{"num_attention_heads": 6, "head_dim": 32, "norm": "layernorm", "qk_norm": false, "bias": "all", "init_std_qkv": 0.0406, "init_std_o": 0.0, "init_std_down": 0.0, "optimizer": "soap_variant", "decay_shape": "linear", "max_steps": 4375, "dataset": "wikipedia_en"}
Each number is 128 + 24 x the weight over its row's rms, rounded and kept within 0 to 255. Layers, rows and columns count from 0. The size above them is the row's rms in percent of the matrix's.

# layer 8 attention output (transposed), 192x192, rms 0.192, rows 188-191, columns 0-95
size [101  97  92  98]
[[153 141 131 155 115 151 127 149 140 156 145 137 161 168  80  93 147 109 139  91  95 129 104 139 123 132 136 125 119 170 164 158 110 150 147  79  94  90 145 109 100 153  99 169 156  97 103 142 133 131 115 137 158 113 148 149 122 116 117 118 133 112 117 128 125 129 134 106 137 140 125 132 132 135 148 149 117  92 134 138 140 127 131 113 124 103 206 129 128 133 111 110 128 148 156 152]
 [155 103 121  94 160 148 179 121 122 138 143 134 143 148 126 148 164 140 103 146 144 115 153 137 123 130 174 102 106 135 103 101  71 112 123 162 114 113 124  71 102 127 142 173 113 115 124 115 133 100 125 114 139  95 163 184 112 114 158 130  91 133 129 129 155  95 151 140 133 118 138  76  91 134 125 165 116  87 153 117  94 131 135 111 116 102 103 146  86 114 126 149 140 146  85 120]
 [133 119 105 107 157 117 132 175 106 103 103 126 140 125 146 134 101 136 152 107 160 131 130  59 116 136 139 160 154 144 137 142 122 133 151 123 102 130 136 178 142 146  66 139 117 136 106 145 144  95 141 115  95 139 158 136 157 137  92 167 133 147 144 125 120 144 152 149 115 109 105 148 116 151 152 146  78 128 132 140 124 147 171 179 150 139 141 105 117 129  93 124 167 108 119 157]
 [156 124 149 140  95  90 166 130 122 117 105 104 123 181 104 103 168 118 139 150 135  84 105 143 131  94 139 127 120 118 147 158 102 147 137 116 153 136 110 142 154 120 101 116 149 111 115 134 115 123 158 119 134 144 118 160 115  72  95 125 158 109 104 141 142 135  91 103 132 123 156 119 133 163 127 166 111 160 139 128 118 144 131  84 134 157 121 128 108  93 115 120 172 101 141 133]]
# layer 8 attention value, 192x192, rms 0.217, rows 189-191, columns 0-95
size [ 99  88 102]
[[162 141 131 140 153 167 141  96 120 147 143  91  99 126  95 144 118  90 144 115 166  99 113 131 133 116 130  96  84 136 123 121 120 129 100 126 116 126 124 146 126 169 101 202 145 121 138 129 174 156 124 168 116 153  87 141 154 158 176 126 154 133 100 114 117 121 106 141 102  95  73 129 106 109 135 112  86 150 101 105 123 137 145 122 120 187  85 148 136 129 110 139  77 143 121 120]
 [ 82 115 168 110 125 129  92 174 136 116 134 155  96  89 157 140 128 118 161 122 119 121  90 111 133 107 143  92 140 141 104 130 162 143  76 117 121 153 130 130 147 115  61 115 177 116 160 166 105 122 102 173 164 132 139  97 148 108 136 132 124 127 122 148 164 147 120 120 132 126 135 138  73 159 153 115 131 141 105 104 107  73 131 143 122 124 126 112 186 123 105 128 145  88 141 126]
 [124  77 105 147 134 124 133 159 162 123 155  97 112 111 135 141  96 128 104 126 119 101 105 120 170 105 154 127 183 137  87 128 140 131 119 111  98 142 118 193 149 128 111  88 145 104 137 104 123 145 172 123 126 140 132 153 162 138  86 102 148 140 122 115 122 127 107 123 131 143 114 100 147 160 140 140 111 113 197 151 131 156 139 173 105 121 109 142 134 150 134 144 125 105 159  96]]
# layer 8 MLP up, 768x192, rms 0.201, rows 0-32, columns 0-95
size [ 98  92 101 105  97  96 101 103  97  93  96 100 104 109 100  93 106 102 108  96  96 111 109  96 105 106  94 101  97 102 101 104 102]
[[114 144 132 145 136 196 115  95 169 131 135  97 118 144 138 109 152 114 144 133 131 103 104 162 159 133 161 128 108 146 147 106 120 173  91 167 111 159  87 116 144 159  95 142 122 121 168 123 108 110 148 146  85 111  99 116 145 122 148 125  95 100 147  95 135 124 135 141 117 128 123 128 135 125 117 114 185 173 164 112 159  99 167 119 121 129 133 102 158 138 129 104 124 138 139 127]
 [157 116 130 111 113 120 167 114 123 151 124 163 148 174 145  68 147 181 101 136 123 113 112 149 115  95 117  96  95 105 124 151 160  92  77  97 162 119 102  98 157 132 143 106 116 145 134 156  94 136 156 110 116 152 108 116 107 155 144 114 147 114 104 132 129  93 103 119 120  98 126 146 153 128 142 129 161 109 148 125  99 156 167 122  98  90 100 161 135 142 150 160 121  98 123 154]
 [160  81 109 115  93 112 107 132 120 128 164 172 110 167 157 123  85 135 153 137  86 134 145 127 168  95 134 139 126 129 125 128 161 100 103 124 143 124 149 136 130 152 144 139 136 137 146 139 103 111 100  81  94 124 138 114 102  99 156  91 157 157 152 152 140 117 153 133  92 105 139 121 112 143 124 114 115 129 155 123 125 143 124 126 120 103 147 121 134  71 173 136 101 147 127 129]
 [131 113 119 113 123 135 155 136 127 146 138 134 147 115 136 152 158 114 139 136 133  79 168 115  98 114 136 142  88  97 109 131 177 137 129 152 115 131 147 152 134 165 146 104 130 117  80 121 131 142 143 144 108 123 156 133 117 103 115 144 131 169 134 117 176 112 140 164 150 137 146 159 151  75 156 127 165  95 138  93 104 119 130 150  91  65 142 122 113 163 104 157 105 157 154 129]
 [115 149  94 155 121 129 113 126 114 146 133 121 133 155 138 124 148 121  96 122 133 136 125 107 158 159  96 120 103 101 106  69 156 103 151 144 122  78 102 121 112 107 158 130 133 113 106 143 142 160  90 136 123 130 123 143 122 115 100 144 146 113 152  90 117 150  99 110 126 122 104 121 139 150 174 117 126 136 110 138 119 140 162  72 138 159 110 202 136 122  84 164 137 135 104 158]
 [136 165 137 131 125 167 168 152 150 109 140  98  94 100 162 157 108 158 108 100 139 161 122 116 126 100  44 123 149 117 113 139  84  77 113 107 121 151 180 136 136 141 112 142 117  94 105 131 141 159 146 173 152 159  78 157 123 108 145 145 124 129 107  83 129 125 163 109 146  93 122 156 104 127 130 123 142 134 114 123 150  88 124 183 121 101 113 120 145 109 137 146 130 136 122 106]
 [ 95 135 122 114  77 168 105 124 138 108 114 122 107 142  52 133 141 116 145 110 132 141 149 122 152 149 137 117 101 168 138 112  90  97  97 131 115 107 160 130  98 183  96  96 117 137 130 120 149 103 174 108 125 110 117 114 145 122 114 123 165 107 133 200 136 108  91 123  85  87 110 134 107 125 130 118 120 120 124 129 121 117 108 131 134 138 128 125 167 152 166 144 135 156 136 133]
 [129 119 127 142 110 161 142 151 139 129 119 131 160 117 160 128 163  87 148 175 105 146  91 142 141 120 144 105 134 108 154 134 155 109 107 112 134 157 126 106 169 124 138 145 130 138 161  94  89 118 144 146 123 121 118 104 101 144 121 129 105 123 110 132  78  59 170 132 108 130 148  94 151 127 115 129 129 129 130 128 172  64 137 144 108 102 106 121 101  60 107 180 150 132 125 183]
 [128 156 115 138 183 106 148 116 130 127  83 116 162 145 154  97 126 121 137 135 136 132 147 131 128 142 155  86 145 133 125 157 187  93 118 153 148  61 148 137 146 103 143 140 116 110  98  98 158  98 117 131 129 114  98 152  90 142 146 124 131 115 106  93 133 115 152 175 150 141 130 174 145 143 138 150  90 146 144 119 101 132 104  82 120 158 118 117 113 139 140 110 158  89 167  69]
 [143 160 162 145 118 128  95 154 150 120 143 126 158 131 119 124  80 124 102 141 148 125 112 137 125 120 144 145 111 175 127 103  99 174 121 148 129 156 152 191 111 144  84 101 133  90  86 174 108 109 131 168 117 110 157 141 116 105 115 118  98 117 106 136 126 142 123 139  96 127 145  81 130 147 171 115 129 127 180 121 154 123 176 172 122  87 130 113 155 158 162 123 123 126 147  96]
 [157 160 134 117 131 123 136 125 150 119 156 159 104 129 144 125 154 132  91 164 136 148 154  91 100 110 114 127 124 187 131 146 148 140 106  93 141 103 126 163 115 123 113 126  93 166  90  94 175 154 108 108 124 117 123 157 125 129 163  87  97 126 129 151 132 125 149  95 163  96 178 113 101 159  92  83 185 131  92 105 174  90 125 130 120 114 117 135 123 131 122 150 109 112 156 116]
 [126 133 124 164 147 135  97 151 147 135 157 127 100 154 142 113 134 138 138 117 131 126 177 152 118 133 105 117 151  94  97 151  99 137 175 133 101 116 103 131 116 134  90  88 150 110 151 137 145 152 120 146  91 114 127 122 126 139  96 151 140 117 124 121 172  92 183 146 133 121 117 130 143 113 179 106 147 157 142 120 176 134 133 118  66 103 115 123  78 106  76  95 154 106 142 139]
 [122 121 110 118 121  98 105 168 131 110 129 124 166  98 143 162 151 145 161 137 100 167  92 105 112 146 111 106 167 160 121 115 167 122  74 119 133 120 174 140 159 135 144 127 141 169 168 110 127 100 127 167 118  97 137  90 140 181  88 106 129  60 121 148 125 120 152 142 147 113 117 141 109 123 137 133 182 110 155 142 119 173 154 160 151 152  80 131 100 127 136 138 126 109 115 157]
 [138 141 138  99 104 161  76 110 114 107  92 157 108 156 126 179  99  93 104 140 119 116 139 142 116 135 148 150 133 129 125 140 142 103  86 119 164 144 155 131  82 128 150 136 138 159 114 146 129 121 140  94 107 102 145 115 128 121 117 182 140 167 158 118 143 130 108 145 119 135 154 137 136 159 141 153 125 128 105 140 155 115  99 135 102  64 142 171 147  93 143 126 145 161 135 111]
 [ 86 156 104  79 166 123 117 108  76 153 142 152 136 145 149 141 123 102 116 132 135 105 149 129  86 146 153 107 146 146 185 104 107  87 138  94 171 142 130 136 157 138 131 184 147 132 121 102  99  94  96  96 148 144 139 132 136 118 117 106 123 112 124 143 123 100 132 116 147 139 145 142  94 133 128 122 129 109 134 192 112 133 138 137 161 127 140  90 159 160 133 140 112 126 140 111]
 [ 96  91  99 130 136 127 117  87 126 190 131 182 139 140 106 100 148 141 107 182  94 137 119 152  88 137 137 152 187 137  91 119 142 114 104 126 159 129 120 122 146 151 131 135 123 117 154 107 154 119 116 137 126 131 137 156  73 157 143 136 103 140 113 103 132  91 143 148 157 148 125 160 141 100 116 123  93 134 135 133 131 100 138 101 167 146 136 110 146 114 112 131 109 114 149  81]
 [105  81 102 113 134 126  89 172 151 116 173  92  73 114 127 109 137 122 120 173 128 160 125 140 103 133 131  95 125 132 119 105 143 105 145  94 107 104 130 131 127 173 124 143 104 150 136 106 113 115 128 112 164  91 125 153 118 117 141 122 117 132  96 140  96 137 137 142 148 114 140 146 110  93 124 134 136 112 153 135 137 120 105 133 138 139 115 123 158  97 101 107 124 110  96 104]
 [110 133 114 131 148 102  65 132 154 138  88 100 118 134 103 118 130 129 134 151 189 144 138 158 128 102 145  89 114 154 129 129 167 159  82 150 129 104 109 116 168  98  80 147 173 151 103 159 129  84 105 104 102 135 112 114 108 136 105 170 172 153 122 173 127 105 129 153 109  95 142 164 106 140 141 151 104 185 108 130 135 147 155 157 140 143 122 129 115 146 112 115 106 117  99 110]
 [105 100 130 136 131 142 123 111 132 169 118 116 193  95 157 113 124 106 110 130 132 105 113 117 119 119 101  97 140 156 107  73  86 155 131 108 141 155 138 133 160 115 179 138 101 100 112 123 123  92 152 157 142 128 149 141  70 113 100 190 126 173  98 160 130 156 163 121 129 144 166 134 124 100 168 126 109  98 125 131 120 125 143 138 122 151 118 142 111 174 155 124 102 152  95 141]
 [ 81 124 104 128  99 114 100 109 124 114 133 162 154 141  99 117  71  62 142 109 140 135 131  88 163  96 122 100 101 103 149 109 118 127 131 110 130 192  84 123 143 150 163 125 117 174 141 120 145 146 112 144 123 143 137 134 108  97 122  89 122  91 122 135 129 155  98 126 128 147 135 140 155 123 118  98 134 142 151 127 125 119 148 104 125 119 163 133 128  80 142 141 123 140 111  71]
 [107 148 144 115 114 169 151 109 127 128 147 159 118 185 125 125 134 135 126 128 114 147 115 166 106 130 160 113  82 141 107 161 113 108  66 113 149 118 179 130  83 154 146 116 111 121 155 153 111 124 124 121 153 201 131 115  98 145 124 143 116  90 109 120  89 133 144 123 158 150 155 108  95 135 163 103 115 166 119 124 165 126 154 183 107  67 122 135 111 104 144 152 130 112 153 100]
 [149 138  91  71 159 144 122 134 130 122 108 106 118 137 157 117 101 120 133 110 129 164  91 155 155 123 154 143 110 107  96  78 165 140 158 155 161 140  98 110 111 147 138 122 101 149 116  95 156 190 115 120 105  99 125  41 145 134 130 129 123 124 140 151 125 117 120 123 170 134 140 142 161 143 111 155 119 116 106 126 107 143 125  79 144 104 113 111 130 162 123 162 143 113 100 153]
 [ 97 122 102 124 136 140 140 147 143 159 127 135 112 132 149 147 105 151 105 134 122 165 150 155  97 150 133 147 113 185 146 123 151 143 159 156 107  93 143 103 113  98 121 157  89 112 159 115 138 179 131 151 124 138 108 133 126 151 111 178 133 159 130 127 155 162 152 116  78 129 109 113 144 143 114 115 175 139 123 123 126  79 141 152 123 118 128 118  75 113 144 165 153 108 110 164]
 [ 94 128 137 148 147 150 116  94 160 133 156 143 118 145 172 178 161 137 110 163 141  94 124 140 137 140 138 145 123 148 156 100 153  75 187 132 129 129 132  85  97 175 153 173 135 144 119 149 177 176 142 117 102 136  95 107 116 179 134 112 130 149 124 127 120 160 114 137 117 102 134 109 152 125 119 126 140 118 111 159 142 114  70 141 100 140 137 115 110 108 105 124 104 106 128 129]
 [153 128  74 105 138  96 110 147  88 142 121 116 137 121 125 110 162 160 147  92 134 164 146 156 116 139  86 131 116 128 151 170 113 132 163 122 111 145 182 104 139  95 144 127 106 126 110 141 105 150 140 113  87 183 105 104  99 131 106  92 135 127 109 161 127 122 136  93 151 100 146 135 147 114 118 107 110 103 125 155 153 139 136 147 154 128 121 116 123 115 191 140 117 160 127 130]
 [109 116  74 178 150 132 135 133 125 112 105 137 128 133 114  80 104 109 109  87 139 109 131 152 126  84 128 120 119 155 106 114 161 131  95 121 123 134 122 164  96 140 127 152 127 173 115 103 113 169 120 132 134 165 142 115 130  92 144 110  89 117 176 104 137 135 105 158 175 130 134 164 127 112 133 137 139 148 127 148 120 135 145 118 146 139 161 118 169 148 130 152  89 112 105 119]
 [134 105 106 181 153 151  98 135 157  93 139 151 116 106 149 148 138 119 146 124 122 147 150 163  84  70 120 100 148 117 115 119  84 141 130 145 173 140 151 127  89 126  81 129 119 140  92 143 116 137 106 175 121 117 144 129 132 110 110 154 131 162  82 143 120 142 130 113 151 101 123 123 117 149 151 132 128 154 118 109 130 133 161 120 105  93 144 113 148 132 116 145 121  85 166 112]
 [119 140 134 140 133 110 153 121 117 154 129 195 105  94 149  75 116 146 147 104  76 115 163 119 120 108  87 126 163 151 164 105 149 126 105 117 119 126 139 128 155 138 126 108 104 143 126 132 104 160 116  90 120 121 106 150 145 142 155 115 161 186 168 138 132  77 159 146 101 140 125 133 139 126 105 121 151 128 137 140 123 131 138  99 102  85  82 121 158 110 134 140 122  95  85 130]
 [ 83  84 125 134 102 111 108 104 157 116 133 131 154 149 135 109 147 122 181 172 142 108 146 160 128 102 140 151 112 129  98  57 115 122 141 157 115  93 139 136 135 145 105 111 150 123 128 137 132 119 119 143 127 127 149 111 106 158 101 130 175 123 119 115 127 130 136  83 117 133 136 102 149 160 148 132 116  95 163 111 136 175 145  79 141 137 108 112 126 132  71  94  93  98 152 132]
 [114 146 132 118  84 127 155 130 127 106 114 165 108 141 143 157 149 141 114  98 118 141 126 163 131 149 142 137 141 136 112 132 138 103 140  78 166 144 120 139 134 138 114 136  98 147 134  76 110 124 123 122 145 106 118 198 160 107 101 157 115 116 100 116 112 115 110 117 102 112 157  45  59 172  90 117  80 109 172 125 141 164 122  91 110 148 141 121  97 180 155 148 146  89 144 121]
 [113 161 121 128 138 107 166 126 147 148  95  98 117 127 136 152 112 166 147 104  82 104 160 156 134 150 146 134 117 137  65 105 126  98 143 106 105 105 113  99 142 156 171 153 170 173 121 180 118 175 111 143 147 129 143 120 154 136 140 114 100 144  90 141 142 122 118 107 126  86  71 150 176 126 114  92 139 170 137 117 125 125 114 134 129 129 116 108 116  97 124 108 158 157 128  88]
 [123 117 128  94 143 134 174 142  95 108 121 119 103 142 138 125 143 112  99 133 134 134 158 185 124 172 119 116 125 135 151 138 143 147 116 100 105 114 180 111 129 124 143 123 152 134 139 105 122  96 127  87 135 129 139 151 129 137 124 105 109 163 166 174 151 159 112 155 189 145 153 128 162 162 128 184 118 132 158  95 110  88  91 137 135 127 123 126 133 108 131 146  98 138 162  99]
 [159 110  35 129 165 125 133 156 126 140 121 141 122 108 111 132  95 122 120 150 128 109 145 134 158 128 104 122 107 130  83 112  94 110 123 109 125 127 129 130  97 126 117 145 145 116 111 122 110 129 118 119 141 155 157 133 132 113 157 128 155 143 156 140 106 163 142 147 124 137 128 115 132  64 155 110 151 116  84 144 157 111 121  82 132 107 144  78 145 105 139 125 102 131 142  76]]
# layer 8 MLP down (transposed), 768x192, rms 0.217, rows 0-31, columns 0-95
size [ 98  98 102 104  96 100 101 101  99  93  90 100  84  99 109 101 106 102 117  88 102 111  98 105 103  76  93  99 101 104  99 104]
[[139  97 144 126 104 112 104 120 141  99 164 152 114 131 125 123 156 128 107 146 163 164 101 102 129  93 155 136 139 160 196 157 117 137 146 137 169 140  84 126  82 182 144 142 145 104 142 126 120 163  98 137 147 195 168  63 149 146 139 159 133 123 131  96 181 138 133 110 130 136 110 141 126 133 103 119 121 110 135 116 114  85 136 111 147 105 140 117  94 123 131 113 142 133 133 126]
 [151  98 134 134 123 128 117 159 115 138 142 107  83 102 102 139 148 105 112 106 155 132 138 112 157 167 125 125 137 109 132 133 122 128 145 146  96 101 188 170 162 131 126 144 128  81 145 108 101 108 149  79 121 148  91  82 133 160 114 137 137 145 105 139 173 143 105 135 160 147 113 159 112 141 176 100 130 114 109 107 168 106 128 129 163 136  93 113 137 122 136 129 143 185 160  87]
 [104 125 164 132 108  66 127 136  89 120 119 149 182 121 125 121 159 113 129 158 138 128 110 150 140 169 102 110 116 136 134  79 135 173  88  95 171 134  94 134  84  84 150  85 164 115 121 135  89 117 112 157  90 120 123 179 132 106 137 189 113 141 107 107 117 149 142 145 117 165 100 111 114 106 117 120 119 127 140  94 111 135 146 150 127  97 113 129 162 111 104  99 110 114 121 136]
 [156 109 127 114 118 147 122 156 105 138 145 153 163 126 124 152 129 117 118  95 179 146 151 165  79 104 127 160 105 160 135 134 151 118  86 138 128 173 133 130 127  84 132 115 120  96  58 107 125 152 131 143 100 105 119 114 173 136 135 116 130 126  96 144  93 187 108 117 100 108 184 148 104 118  96 149 151 100 115  82 158 151 122 137  98 117 141 139 127 116 126 144  95 168 128 108]
 [180  79 114 130 166 128 176 121 155 140 113 127 121  89 163 183  87 127 137 137 158 111 142 110 131 139 109 170 162 144 156 140  99 145 138 133 156 133 151 125 115 149 103 151 109 130 141 128 117 139 120 147 101 117 153 155 134  91 115 177  84 163 169 117 136 112 144  99 148 121 153 132 118 133 121  79 140 105 151 153 140 117 142 159 105 125 137 138 170 129 149  96 142 147  89 122]
 [131 107 122  82 111 118 110 122 114 127 139 158  75 128 152 104 159 109 178  95 110  96 109 137  76 126 179 116 102  98  99 128 152  94 135 116 172 136  77 105 162 119 132 136 142 113 135 126 112  72 156 109 111 129 112 119 138 119  99 109 133 120 154 144 118 116 120  94 150 107 123 126 143 172 161 170 119 142 141  93 160 144 109 115 110 149 149 153 121 157 123 122 120 173 138 149]
 [127 120 158 107 144 156 121 121 139 132 148 140 138 116 102 116  84 127  90 110  75 159 137 171 168 127 151 161 140 142 145 146  94 128 199 116 162 137  79 102 162 116 119 137 147 135 139 113  91 181 128 106 142 126  86 159 121  99 132 108 122  68 161 116 166 150 112 107  96 145 162 134 109 125 135 131  95 136 125 113  90 104 135 133 118 159 104 101 111 138 126 191 148 128 127 140]
 [ 94 131 139 122 131 155 119  90 156 131  95 109  89 149 100 153 131 163 125 173 151 123 121 156  86 139 156  89 123 139 155 145  95 105 122 119 124  84 139 131 119 135 133 119 142 130 113 165 142  95 153 120 180 116 128 107 155 109 130 140  93 109 191 161 147 148 130 118 127 179 117 140  92 186  88 134  75  86 133 124 147 141 118 140 153 168 162 152 125 107  96 109 135 145 122  93]
 [105 140 143 134 124 154 154 103 130  93 161 149 184 132 116 120 100 133  91 128 137 137 149 107 133 109 126 156 131 101 123  99 109 121 102 119 164 141 131 115 138 125 131  98  83 158 117 138 133 130 158 153 118 125 106 168 114 123  85 109 108 133 168 137 119 186 126 109 139 129 125 128 178 124 127  99 147 151 150 110 175 137 134 146 109  77  83 114 161 158 173 118 119 122 123 143]
 [134 122 143 116 128 125 123 138 166 126  99 176 108 117 187 136  81 138 137 142 142 165 124 107 146 152 123 180  84 148  98 126 106 182 152 128 124 112 158 134  82 128 141 113 127 121 165 150  87 145 118  97 160 128 114 113 118 148 117 142 158  81 105 125 141 114 157 131 175  93 166 173 134 145 144 137 183 119 135 156 131  95 124 147  94 126 139 127 129 102 136 134 135 114 106 149]
 [120 133 140 140 120 113 106 147 122 155 124 145 110 141 130 111 147 129 145 101 135  95 107  76  91 140 116 152 137  90 141 143 120 138  88 132 102 137 128  90 136  93 144  70 150 139 125 135 134 136 123 128 149 129 126 157 139 106 153 143 172  98 126 136 106 118 118 134  34 159  88 144 117 138 118 145 156 144 124 110  78 130 141  90 140 149 141 129 149 146 114  83  93 110 120 124]
 [124 133 104 155 143 126 128 123 107 102 130 115 109 139 131 112 116 148 120  91  76  98 147 117 160 154 131 151 143 125 136 107 124 104 152 104 120 140 132 137 165 149  91 129 120 133 118 136 131  73  88 115 114 151  83 123 100 112  99 125 129 125 113 161 130 138 125 104 164 120 112 120 121 108 145  88 197 163 169 140 120 136 111 161 148 104 161 126 150 158 150 111 146 103 117 133]
 [ 78 111 125 120 136  88 154 152 119 138 106 131 134  79 121 128 104  70  95  95 163  93 100  81 115  96 148 120 150  92  89 121 134 146 118 121 142 172 191 129 114 105 112 131 109 108 118 146 108 159 125 123 163 148 125  92  96 108 156 110 127 111 151 138 146  92 126 170 125  91 118 117 113 141 156 109 137 173 124 136 134 130 125 124 137 125 155 100 128  84  92 149 157 104 103 135]
 [189 143 145 102 163 129  89 121 121  76 130 145 148 124 132 143 122 134 120 170 138 161 147 125 101 137 143 116 146 138 136 145 139 141 149  96 130 156 138 130  80  94 150 110 120 110 197 125 108 136 127 157 164 146 100 115 120 154 139 150 142  94 146 120 116 132 117  92 122 175  90 110 119 148 125 120 120 107 149 156 129 140 107 131 119 146 109 133 125  89 149 103 138 100 148 185]
 [146 133 126 155 161 116 131 135 133 107 121 146 120 143  85 119 118 155 110 146  94 131 154 120 110 165 112 169 151 137  94 139 103 120 102 134 144 125 111  98 134 122 172 161 138 122 138 162 152 115 154  73 104 156 121 172 133 132 147 153 128 121 161 128 102 142 149 141 153 132 114 118 111  85 115 151 109 128 111 138 153 145 103 140  89 156 133  93 120 121 178 130 147 147 173 124]
 [142 138 117 106 152 150 126 126 113 117 113 132 141 126 141 141 103 155  88 120 138 121 163 100 104 158 125 100  86  85 149 151  89 119 143 103 126  61 142 150 125 129 142 159 112 103 119 148 106 109 110 138 141 113 125 131 124 121 102  95 108 147  98 130 117 144 150 131  87 143 166 104 170 127 135 141 148 123 118 135  90 124 165 104 127 156 179 194 141 155 162 161  89 136 114 156]
 [129 150 128 129 118 116 101 125 135 112 136 152 109 170 133 163 143 105 143 135  94 150 170  90 111 144 139  81 118  92 103 145 146 100 139 111 129 118 135 113 124 104 135 106 119 107 124  97 113 135  97 118  86 100 183 129 125 103 105 140 146 102  99 124 151  81  66 140 141 127 139 108 136 152 152  72 147 111  79 145 143 125 152 136 144 137 157 136  83 114 103 111 106 115 121 128]
 [109 116 127 149 105 142 115  69 133 157 131 142  99 179 172 132 142 127 128  87 108 123 107 116 147 137 119  97 125 118  94  88 104 108 107 139 143 165 122 133 161 121 141 111 142 133 155 127 145 137  97 162 159 110 184 130 128 143 109 123 178 135 114 118 147 142  79 132 134 142 129 140 136 111 172 152 138 131 165 155  79 147 131 202 128 114 188 141 112 102 138 127 109 106 137 171]
 [141 103 115 137 125 135 113 127  93 158 118 118 107 137 119 131 139 158 119 135 142 107  93  86 107 100 133 167 118 155 133 124 104 152 119  92 172 175 129 122 132 105 143 128 145 166 120 115 130 107 152 154 155 120 132 134 122 109 125 128 103  82  97  55 130 176 125 130 154 156 163 188  98  78 156 149 178 103 148 150 122  75 112 104 139 137  89 108  97 144 120 120 144 126 153 158]
 [148 158 183 138 125 154 102 132 121 133 172 148 133 171 140 165 131 133 128 147 121 134 165 126 145 167 116 102 121 147 151  97 147 113  97  84 141 105 114  74 118 163 144 134 131 171 135 140 118 156 116 144 114 155 112 117 130 134 132 113 141 157 119 138 138  82 104 149 101 127 121 112 132 133 134 115  73 126 133  88 131 165 171 134 141 111 125 150 167 150 107 136 137  92 171 128]
 [172 137 123 118 139  74 122 119 133 120 100 129 135 129 144 141  85 166 139  91 112 164 135 138 172  97 165 125 172 121  87 157 120  95 110 168 145 117 134 131 122 107 147 151 119 140 128 124 131 135 106  78 145 131 154 112 135 145  91 137 117 158 163 161 135 134 125 108  78 106 137 104  91 126  99 128 132 146 141 131 131  98 121  93 145 103 149 141 127 129 173 144  92 140 112 141]
 [139 109 104 156 122  99 133 125 132 111  92 109 166 170 177 107 113 141 111 117 125 136 114 130 145 120 116  90 119 118  78 137 129 125 152 126 182 145 102 110 103 162 135  77 110 127 110 113 141 145 103 106  93 134 124 119 146 164 124 152  82 106 107  81 152 153 110 136 124  78  87 128 136 123 162 144 119 142 105 133 101 126  99 123 189 141 149 106 102 155 100 139 134 134 131 170]
 [143  99 110 121 148 110  99 132 137 140 151 184 133 137 111 145 116  66 106 128 140 153 119 168 121 126 138 121 119 148 123 128  97  82 124 121 179  95 158  62 139 108  90 133 110 108 141 118 169 122 176 156 114  82 150 166 160 133 137 141 130 132 130 139 122 171 150 139 129 131 130 143 118 118 149 145 173 107  93 108 147 149  96  85  91 118  85 113 145 149 123 125 123 132 120 125]
 [127 135 141 126 126 118  65 131  93  87 157  78 116 121 163 129 157 125 142 113 156 137 100 117  86 159  83 159 152 150 176 108 144 166 124 114 133 115  97 163 106 108 100 145 145 139 125 110 122 129  83 135 169  92 134 138 120  83 144 121 144 113 180 118 123 132 155  84  96 132 129 141 120 141 138 143 112 110 115 143 157 138 147 128 107 173 117 142 146 143 145 140 131 135  76 116]
 [104 118 137 123 159 133 130 144 134 138 138 128 157 158 116 110 155 134 127  99 188 116 113 130 138 155 164 106 140 158 123 115 139 134 125 115 128 120 153 100 139 131 104 144 195  89 150 133 126 139 151 139 117 127 173 152 137  76 127 103  86 162 137 112 125 132 174 155 134 139 135 114 103 164 170  90 132 153  76  99 167 121  66 169  97 123 137 148  97 144 120  94 129 179 101 112]
 [117 120 148 171 153 123 109 116 106 154 134 148 166 149 158 129  99 135 110 143 141 149 168 112 126 104 120 109 145 135 138 113 113 117 141 126  71 121 142 105 107  61 144 120 111 173 123 127 128 121 153 132 149 139 125 180 125 133 138  64 122 157 107 120 123 156 131 134 123 144 174 122 131 148 119 172 156 132 116 128 151 155 157  88 144 111 119 183 139 153 146 132 161 156 134  69]
 [118 129  82 152  79 152 149 155 164 104 150 107 137 151 170 126 163 105 132 134  88 119 143 109 156 144 151 143 114 104 100 147 144  77 141 109 120  92 129 117 156 126 160 103 143 118 130 148 149 168 137 109 130 137 143 152 134  89  85 122 153 179  98 133 119  59 122 124 114 123 128 159 131 182 159 130 141 131 108 139 131 104  99 148 147 112  77  98 151 151  83 116 113 134 157 125]
 [101 181 122 104  88 114 155 122 135 136 144 110 155 181 167 131 112 158 135 120  76  92 159 179 117 152 112  95  78  76 111 123 134  85  92 116 128 111 134 108 162 124 151 143 127 141 123  98 162 106 123 135 138 146  87 152 129  97 154 114 172 104 153  85  95 110 122 131 129 127 113 148 145 129 170 139 115 117 140  90 125 118 135 151 156 128 154 139 157 139 114 129  95 127 110 153]
 [111 138 142 109 127 116 102 112 111 113 105 127 133 121 145 151 105  84 112  82 134 164 141 180 131 132 141 184 128 114 109 118 142 111 115 126 176  84 164 115 118  88 142 119 128 105 139 141  70  97 119 133 135 138  95 111 108 100 148 132 100 157 175 145 122 153 124 117  91 152  95 159 165 132 112 126 146 121 154 145 126 105 132 143  96 105 132 103 144  77 181 139 125 138 162 120]
 [154 112 132 137 169 151  98 130 121 160 128  84 187  95 154 132  99 124  67  99 173 130 112 169  87 132  93 152 122 130 120 126  76  90 102 139 135 106  93 110 147 131 119 117 165 132 124  93 130 126 115  94 136 105 141 134 154 171 170 145 122 125 122 132 136 152 105 182 156 134 136 134 136 127  87 166 151 133 124 105 124  93 140 101 125 114 120 129  97 133 153 134  86 120 131 130]
 [139 126 104 154 132 139 120 153 179 107 139 155 124 124 141 156 116 132  83 137 131 143 120 118 140  92 132 158 143 116 143 161 157 149 134 137 128 148  98 146 118 104 108  85 132 113 118 135 155 127 137 112 149 133 129 108 169 114 122 167 100 165 148 140 108 123  74 123 124  95 150 106  82  77 134 112 137 107  88 114 179 179 127  84  80  99 118 121 129 102 151 118 106  76 115 127]
 [156 127  83 134 148  95 166 101  92 114 122 140 133 125 123 114 136 121  72 163 129  99 117 151 112 130 140 165 158 122 132 107 120 111 139  91 141 172 147 171 134 137 153  91 118 161 133 151 122 110 143 125 141 163 141 117 120 187 132 108 132 150 133 113  83  95 103 102 155 145  77 130 162 117 148 130 107  70 153 119 141 154 139 159 146  90 121 125  84 157 140 129 100 140 120  98]]